Weights of a small transformer language model.
Architecture: RMSNorm before each block, biases, untied embeddings.
Each number is 128 + 32 x the weight over its row's rms, rounded and kept within 0 to 255. Layers, rows and columns count from 0. Numbers have three digits each. The size before them is the row's rms in percent of the matrix's.

# o: layer 4 attention output (transposed), 576x576, rms 0.0392, rows 218-234, columns 0-191
# v: layer 4 attention value, 576x576, rms 0.0406, rows 219-234, columns 0-191
o218 092:153174098070147061099096141105113135189117149077132102126104153093095063132168159159045145145115100160145113148111136148124104094156126204096068115143150123085114109130109123151200158115149135144122076111064131116087128060158175082082154178090098122110213209105149115145138111159100084152145090119109121108179144106123112113147084138167126137111121190149128165142146198120079093108061130135155130119119122091155165124072149089112116094182110150077178079105154122058121128146101165108088135132159148149169129102068108140142109198144167144075115113137116107131119148140141092070
v219 093:159124106094160133087115150150130101151154154128194115081178152107105126105098147155161153168084079155126154101091099135156164131163089078125135159154125107124128086127138133168171140152173128087142116207148122068116183122123095105196122015145153138144084164177118116079093132144088121121090169076141079112147133156104079118160091108132129137124131157089145101104119100124138110146114084151116119121115071128126096170165115116115071151104001140152114104150176103106135190112108107134109165123178177085133124059121100141106128146115086103132146126075139134147121135093140116131
o219 087:123156155120197106083124117137081087090164089090136142124149101122094044110148159153101148146090071122132129098102153108186098130158144111132121070117142146149125095173096136168115109121126096075090079120048102140136114124129134123160165078088131162114151142140124117122164096114099078127124092148158106089140141144168056057164175122112119107120155107178110118116117169116156109165146120146117075115133121102127154056144093053104138130157091107120082124077160131097147139132150122159065142161132132134090122070161106110125117160180113144123149085042171114181119102130186123142
v220 095:148102149139140105106117116181125099184105103090089132123147101110063096148153116115157075112157133104205098129172150155146079137097175111148122086053091164159081066123151175151090092130166075126134109168166067135129147187138085160096173129098090093161150153112190141133162112089147149122143115123152133117111161120111174199107144163144147109112138070166178144098129121146109128089119106155107106147138138148082193080119108158115141157161136206114137178100176068091129132148143122096104131182140190074194148116141151099153145127104143130150178157140100154152092146102060129104
o220 093:179097091106120122119089106196119086117190123144145104108116143126104167133130132125141115148165145108106119127140140125163139125124209154113119159096119169102110113119134130174158127132183068104154087095137169154107167089147107129134110063173092074062120171150166140119145087057106198137099126139129165138154110140095137168114128084185187141131068111182131110112177071157134154119092151107099160063116130124113169097097127139100115194108171064131114085118185084133108125148157157081153146119070129154105140126050156115131160127141119130102146133122100128086133110124145180108
v221 098:056162161108136137175103159181122173123144147107172155146126137124148140091147181073136136159102100129108121120118137067123140126119097170095135088150158104184152099077098180138162162044136125149141141114101121057168126118095096114090122125181140139133088139093079152163114124122077139126083117152085160122086106127212122082108201071103176163109144163055112103126165188210131156102086181131079077178131129187149153132115200102131126122139118118160105118160083144152126136138142114126127086185099070173105147143104156132103110147099137081144166112121122149106094122130079157102
o221 099:080138152166121162135101164113082056151120112130122163151117099111092133090112127117211133127135100083155114100190096129167151105096133184108124073112146106179125148114146161134071132137157155157072136119095121120142140150137135089097100074201160157166040109063102091191113098193132146150115141219176088081118138114092111078118150119085149157151090157038082182118144131160135161103087158131111143083102129111143089076108097139174147146141117080140107157112086143177132106125183144168133098158090095164160119115118156110125131059155118141103161108124160095114094129132079139111
v222 099:181114049125134200096121186139143124121109173150150198167126127179113093163104089197142110107139124084180160182085076099130118144138158099197107125102175058099161054127185064128120115112166127071157099172170126168163126181114089178139135129159086105063142119105075085163104095168112083164098117124121154134134150137074171125201121066112172135123120144048155138165186075162112105129141098142082177156130121181120130142070105144102126101153101135155120130127084136125109149105086167100072166182125139167103096110150111102058124095088087118112161111069091099102110128149185167148
o222 096:120114148107101185171187137093054116154086146091127145079144223105131106120097170200140158111154163107108143135106107117113067163163176093074135093108111115051108117110110121190119127069212081059113093128096119088133022114109131147160140129162099176079173105149143112129149151120120044120151095151144138131148135130142117117160141083074129212153086085150140056185199078121163086159123142157121171076127114081123128088083132071153135125111178102120140100045088126107128114060073102132119111205160127130066113113084133140101108163109146141135112143069103082143071115138185156128
v223 095:114175114134183089114132111054176101161102138130106205143118164113087106138136091140151121150089063166129128143087129134134111086119181114105143104141114081115168147098119114133204097068124087160102142160158099130126149212103072076105092131098129133159132109132126083188097142099091119173161112129110107172105149155074107153130132130124089119122112063134140142145086181164145102146132115130074104141154143188174089217177100133076166125131116119098123156186149099159095173097137120177127109107171133129127122142150088091135160096201200144141100120161086075104080132044140123133
o223 096:121144067045147103118139179143137143122144149160101128088172162093126128100176107141138132140122088099121145164102167129132072108130119156101156105109133111082162129119107089161208085146117177108142129136162085098132152157095089106144110100130195158077113092172137135154125108167164165195118100132122122105131145165143054146161131131093089113136194141157096087187148215128098161082114174117132180111133145046109097160106066160109170103078145120116099174114170117152116102065145102117116123073200094082172101101144125143136097149147109085135121107161104105118191157105161048118
v224 091:167096166103114106108104101130111133157135075100113101140104158125075128142141093098121087138184160163110106143192141160104109129083136095152122044105114151078089111144126090066115138123139057121121147124144106111090157171150185112113125150153124117110095154153183173096127104151091155117201124139094114157160107167161116095156123160165094093190167092107230140138164084107126115154114155170154103183146074163134161119172158100119085095131105118080114146117141183094121129143191113111134126134085195182140124133179093200182169164126077136082140128145164117067152107165133094174
o224 091:093098150194077127122142108116107159143178186092180055150059115119105084141081124122164116110124146150141104138153190127115136127110114076144135129127113125134093104159111135076127136150113042107128132137096147108097062165101148148145161162097159086106147143117146137100079059209118092132192118180086111106109088128169108113168170134138140134193210070117126153129149114136140154099157129118177065124110111092118157145157153146145129118128129124103136096164168164152196107139068111104123140180133131125118137104190129153141125151121165102108121107085118133091144148159150148155
v225 089:120094134109105140159202150178123179118129144133155131118085101090164082104182114093159124092156141112119080144099097106139085131074109098068138144142113138133121106134160194149166129124147092112114188118145094146190089182087125156143168159075158144145113161117164139092080106116210159101173149116176142142177116095199140128126107137027108130089111183133121135108144169184199164112129135128130166154087072200107109100060095159146149127147140125141140144144090113087161131174143167135075105107099146124123155139127133149105097144079107090186164139164188150151173142132046151123
o225 091:110143141051123115144098119097138177115106141147119136092117153135156199142157192075202106097115163128140137098120148127132147151107089133089159165161130149135158153072167122130146155093113156150142167095127085114061161155131120157164166147136141095077048140112094139054106077067131145111122121123126097165140097125109123135133183185152078163111062149075122106138124101096120109160109136133109099125082069185115132108062090118178109170191121093197066089082097167129095152175162129067132059147109108146111174125150138120156104167158116074152135114143126148122130144155157121153
v226 091:089192194164140144194176166137146145097103144170138107093106098119149151129117114100128093163149124092149137118082152120101188099150142154114135120129092177126143160093151185172103103123119165150082112077123128096087139118110118051110111124113140161153101106097166097113147113156134175139124124095137079213119097117136071074086125097048135146151178092174104144155133162157156121103079163112107069146128141053161221060130130117179164097125114076140147081115138104084134139228103183187202137104083102142126163130123172101138129106118115137107124111143068146151084124202197096089
o226 091:142179146174118125111136144154185156113137115187095128107072145139164212183121074172128114116181122099136127105143160139112168123103154145156150140194118160154145129141125140147085161128166154126105142107172104132102084125130090071147088179165144141141097082093149167120153112177084109104149127089129085162170174132149103124132176144085130118111142077054060170055076109131175155112118124154108152126131135051130130103161135123127180124122133118122185180140146061117113110155145122161144139086140187137152161182146136144139133090138102157059158115157090163107135101132171120080
v227 098:137087132114169122137138132141102162049134165108148093127124116134161137108146148172116114139139144106115140156140125147137138179161122139137176147076161108148134125105101131107142128167183178111150096134149099137091160079075071141160109124156118104128105093185134087154131153121125057102075144183161174104149112145130078137100114086131059095148131106108129149143126136147137160145091135150175144094140151102118119108115090115133073126124085069120123108139138147158116154111130201098131114130083090159125083167094116106078135192101056146120095115111085179100129080158141109144
o227 098:115145130192080091113145153120101132134098151148116133113094166161117159118170067112077142149047120152097107090156149078119143106106191166140115114096177061134152156056193108107060127135151131137038130147169146149062145114131080159108138126129106135141112146118115149138130113114160114152148092091181113077116180125155137108086153149131045178158126099139146114150137146102090141150087094115084111109176153150102108068104110075151126107101132094154070195192103125132079107147157152074124131204108155168110102171152126097140095152134149131103112147114158141139113141114121133123
v228 097:146142099120107133112159105140144130136125130077102105113152157161100120081123082145148159136108104082172101188130156097141143157090142162121166120111106168144081152114101132137118100161142132105132143123151130105142089122134080149155124138143118088167160112145164153195145127186139154120093103116172129141115117108078126094086136134104148149119071128161102146148138134187124168137177125118146105161123098136173129154115112133184115150154111140113135101153098116150109093124174110118162129173104132162150164191106104058157118126126226127195145128162200095086121154122112181110
o228 095:117082120158133183107123138231119102110145091089104135097118151149111107137097100142159111123087115091093097109096122102113114122130165120152137238092081138117085141111157134086123104163141144090165146137179079120084143112102132114205107142105066152152156128164157138154112115127110130079143138164158196137125114143134138105111122046173174066153034102175086153138162072160162090123119122160188146181135093163135155106092126151127140150104139092091126111110054111166155078076116131073132170088056121138099132111198124099107142137071109148136090173140174168107157137143131117130
v229 095:091150130138146132110112107105148131155130173126126105189128168121110105135166111154070137075079116129103132142144106155133074082145107140167113196105125153071047141145102161045154132149105135151130041178141095161088168113132159102105146150121154156166094069136119163132119122147167086183087151148079169142102134125068142167127073159148117102084141166157098171115105134055161126108123108067139146087113196111152206074169094124134162173160133101114126062097164115110139150064135141166147132106147144143169095179101212167168091103150101123126058115154096148149144130137115085141
o229 095:129178102159112074115076111207120103092151183115107115074091101101137152151158075119074132155072157138099122131098175163132075125146136170135125172108141115074130123099137125067178117164048155134100082149114083160170180172172084120114171127163085153120152158123109086087128159172104072186104113125100204155174082156163120157142150127148138126055146150138151137141156189091133113099078130059060111118141131143141152146147126142116102079090143122116193093105200094105118134133157117130112136090214104132119145096151095148133126191154125181103158116112122134144130165108091091154
v230 093:116111192143113092162084105147038149096128135149131091101087116119117120145110166062168135114148180139139080080122075177105166166140162154200104110140154178106159103140139115149136090127087121161161156143184079096133119146105152097139210160111134078083149153142085133107098177103158129146090128135146123176118115134105168114157052160113073160198123177128110068081125171110149078137107091173141086096225139110168140122117162144131123092143095131123106166155169131106166157121162056161091141130166111172186139102152106189070155166117123134125163132099086116159101158138116105159
o230 094:071100084007155137135132136148073135126093166167128119175129136138137116178176169050120133119118126140153144119116171094091202152183147144093139169126093166129153086157153122172184095189184109171130067086150115133131128106124124122175206154162196117152154151085135109108080093152098166141112132129106130112144153062096131131169103124118101154126074100107128111146096145108151140103104086112107116103141151074139167062122143080094101157195135151132152183130137172134163161107130112148141115189088152106150068140140100120128135155154130129092140133105129094064116098167125103129
v231 092:135114081112105154127141124100202076075168150078141085073160127140132143100089160106091065159105124145122144147171147163129105160134091142183160118124131149082157065136152120168119076079092115083106166144132120068127113128130104131112107148185102157123141114103178082117197176149116113173084115131141135137111149117126118058087196150073088121102104099094172158098119135127117122153136151135131134076120140169093085129122117130080095130058147172133123126145138118122083057105178104143137141101116136126159107102075115151119164058152120150182150155120130119052151160076144064135
o231 092:137160122218107085179162147107096049134204103103160113116162129124133157127090117062107167105121085130133168131155146129121114173081118184202098151119084103119145126100149066133135123100138122101091164130155122139164130163131126111143136115125125190113171110154187156093150108172099158167176157150164148116126152123149094114118125158119171160122121107123100171065146147172150175129174134193125160114135163162149120129135116114088126142121084157140110146121105135167145101155118116163079116174030137096025086150203108133126133088169147161103164123153146074190173072110141143112
v232 093:157156068122140141159099126100136130173161148085164127086103165172095097088145101073143091107126200188152037115118138145141066132181051133105131121131180098109159102151147061159117127084148156110160131081230127065088105180110076152086033078117145120127093078116123179154156142120143131090181124136118122044100132134100179090099148154167128112117104121108179147114125124128100140120140099122097111165134078202101104094123137105126132110136107125116164148159133134125116132098148150070075132173135115072125153087175077161138180071140083093115134142139132108136081139111136163096
o232 092:122093132151120146134092110112047106129184180121164165119102094142067086120123098106115156133153128159119097093138121207160155115104142121095108139123146113129078114067122128169096108143125134129147133067143146114129087165125144171090111111149147111106143125093122133178099087143134150186197107156106164065120149159118147061113104101100092157102096116134089130168188185121105087085089171117171150099135144187092084076128095141130140164130116112151138079143126136157195111142121128137144136160179120170124115097113151128100215167091166054137099141129096107126136152126133161025
v233 095:172165120136083126120134127121137147149152155092188122130167092138188101118094091152107080169063152086160111158176104152119154115138114176121154095093178205145099095066152104138149111152157156118124160177097101044154132133102090079072107056193117111101136136095172078160115127056093124126130197126146103115110155106129080132158069068132107118156176103083149157129098151110147072139098122130120180153096115088158095149098162074175206125142094092134159143124158107145125103135100150073152133099157207151103163120122095149142166096133095081127127078114088162093185134117102086118
o233 097:129158114163126099129111154165122123082146130164149095101158175144196090168130122119110106159075180104091157125054124161146088110125129123159110054127137218159110108110106124161128108096159139102107142129058087129121094114145102129129136132182176131036133160151131153130143114082073124168154155094098092060113164156152070134157136063089090091131135073093158134124124085111163069181123125159127178104117117096076076105141155109170166138154148081145174095172077146115098112131098124068135092129194136132171171107139124132114092059188106118115130103141069177088145126105135140080
v234 093:168129136126146197150126156135124134178093147164150109134159117144186118156142160151093054155119143101128154110158114097113134086134140119086127103161145093167119156155123128134084051144099099127129104186131074177094165109143151101071127057104133107079128133153177150127086194112110164116139119185183158143194080153096095096135133172104081111127111153207105096132122154156079162123142122137107122094130132139127134126187108126199128116149158080123169148137126105045132080140160147114081108110137070143115139160097123068154150200121110170175163155148134068111178098112162140134
o234 090:147157155123133162106103118183167169146104115181094086155102117168135172166128119043144098187162148108129157097156152094086170112083132143077110143134182151083152114106131139050103140165147111158104152172172062170075161075088139176118063116070110095084095155154099124099128188049141189108123157108170062127115113143138119086144186139124083051152058115204108124158092135087169119156145066139125166157136156122143105146075121132135138121164165128125135080158132167077086129132131126149143159136022122175103121140190108080118122101127100144163124108170146148108140150116122149159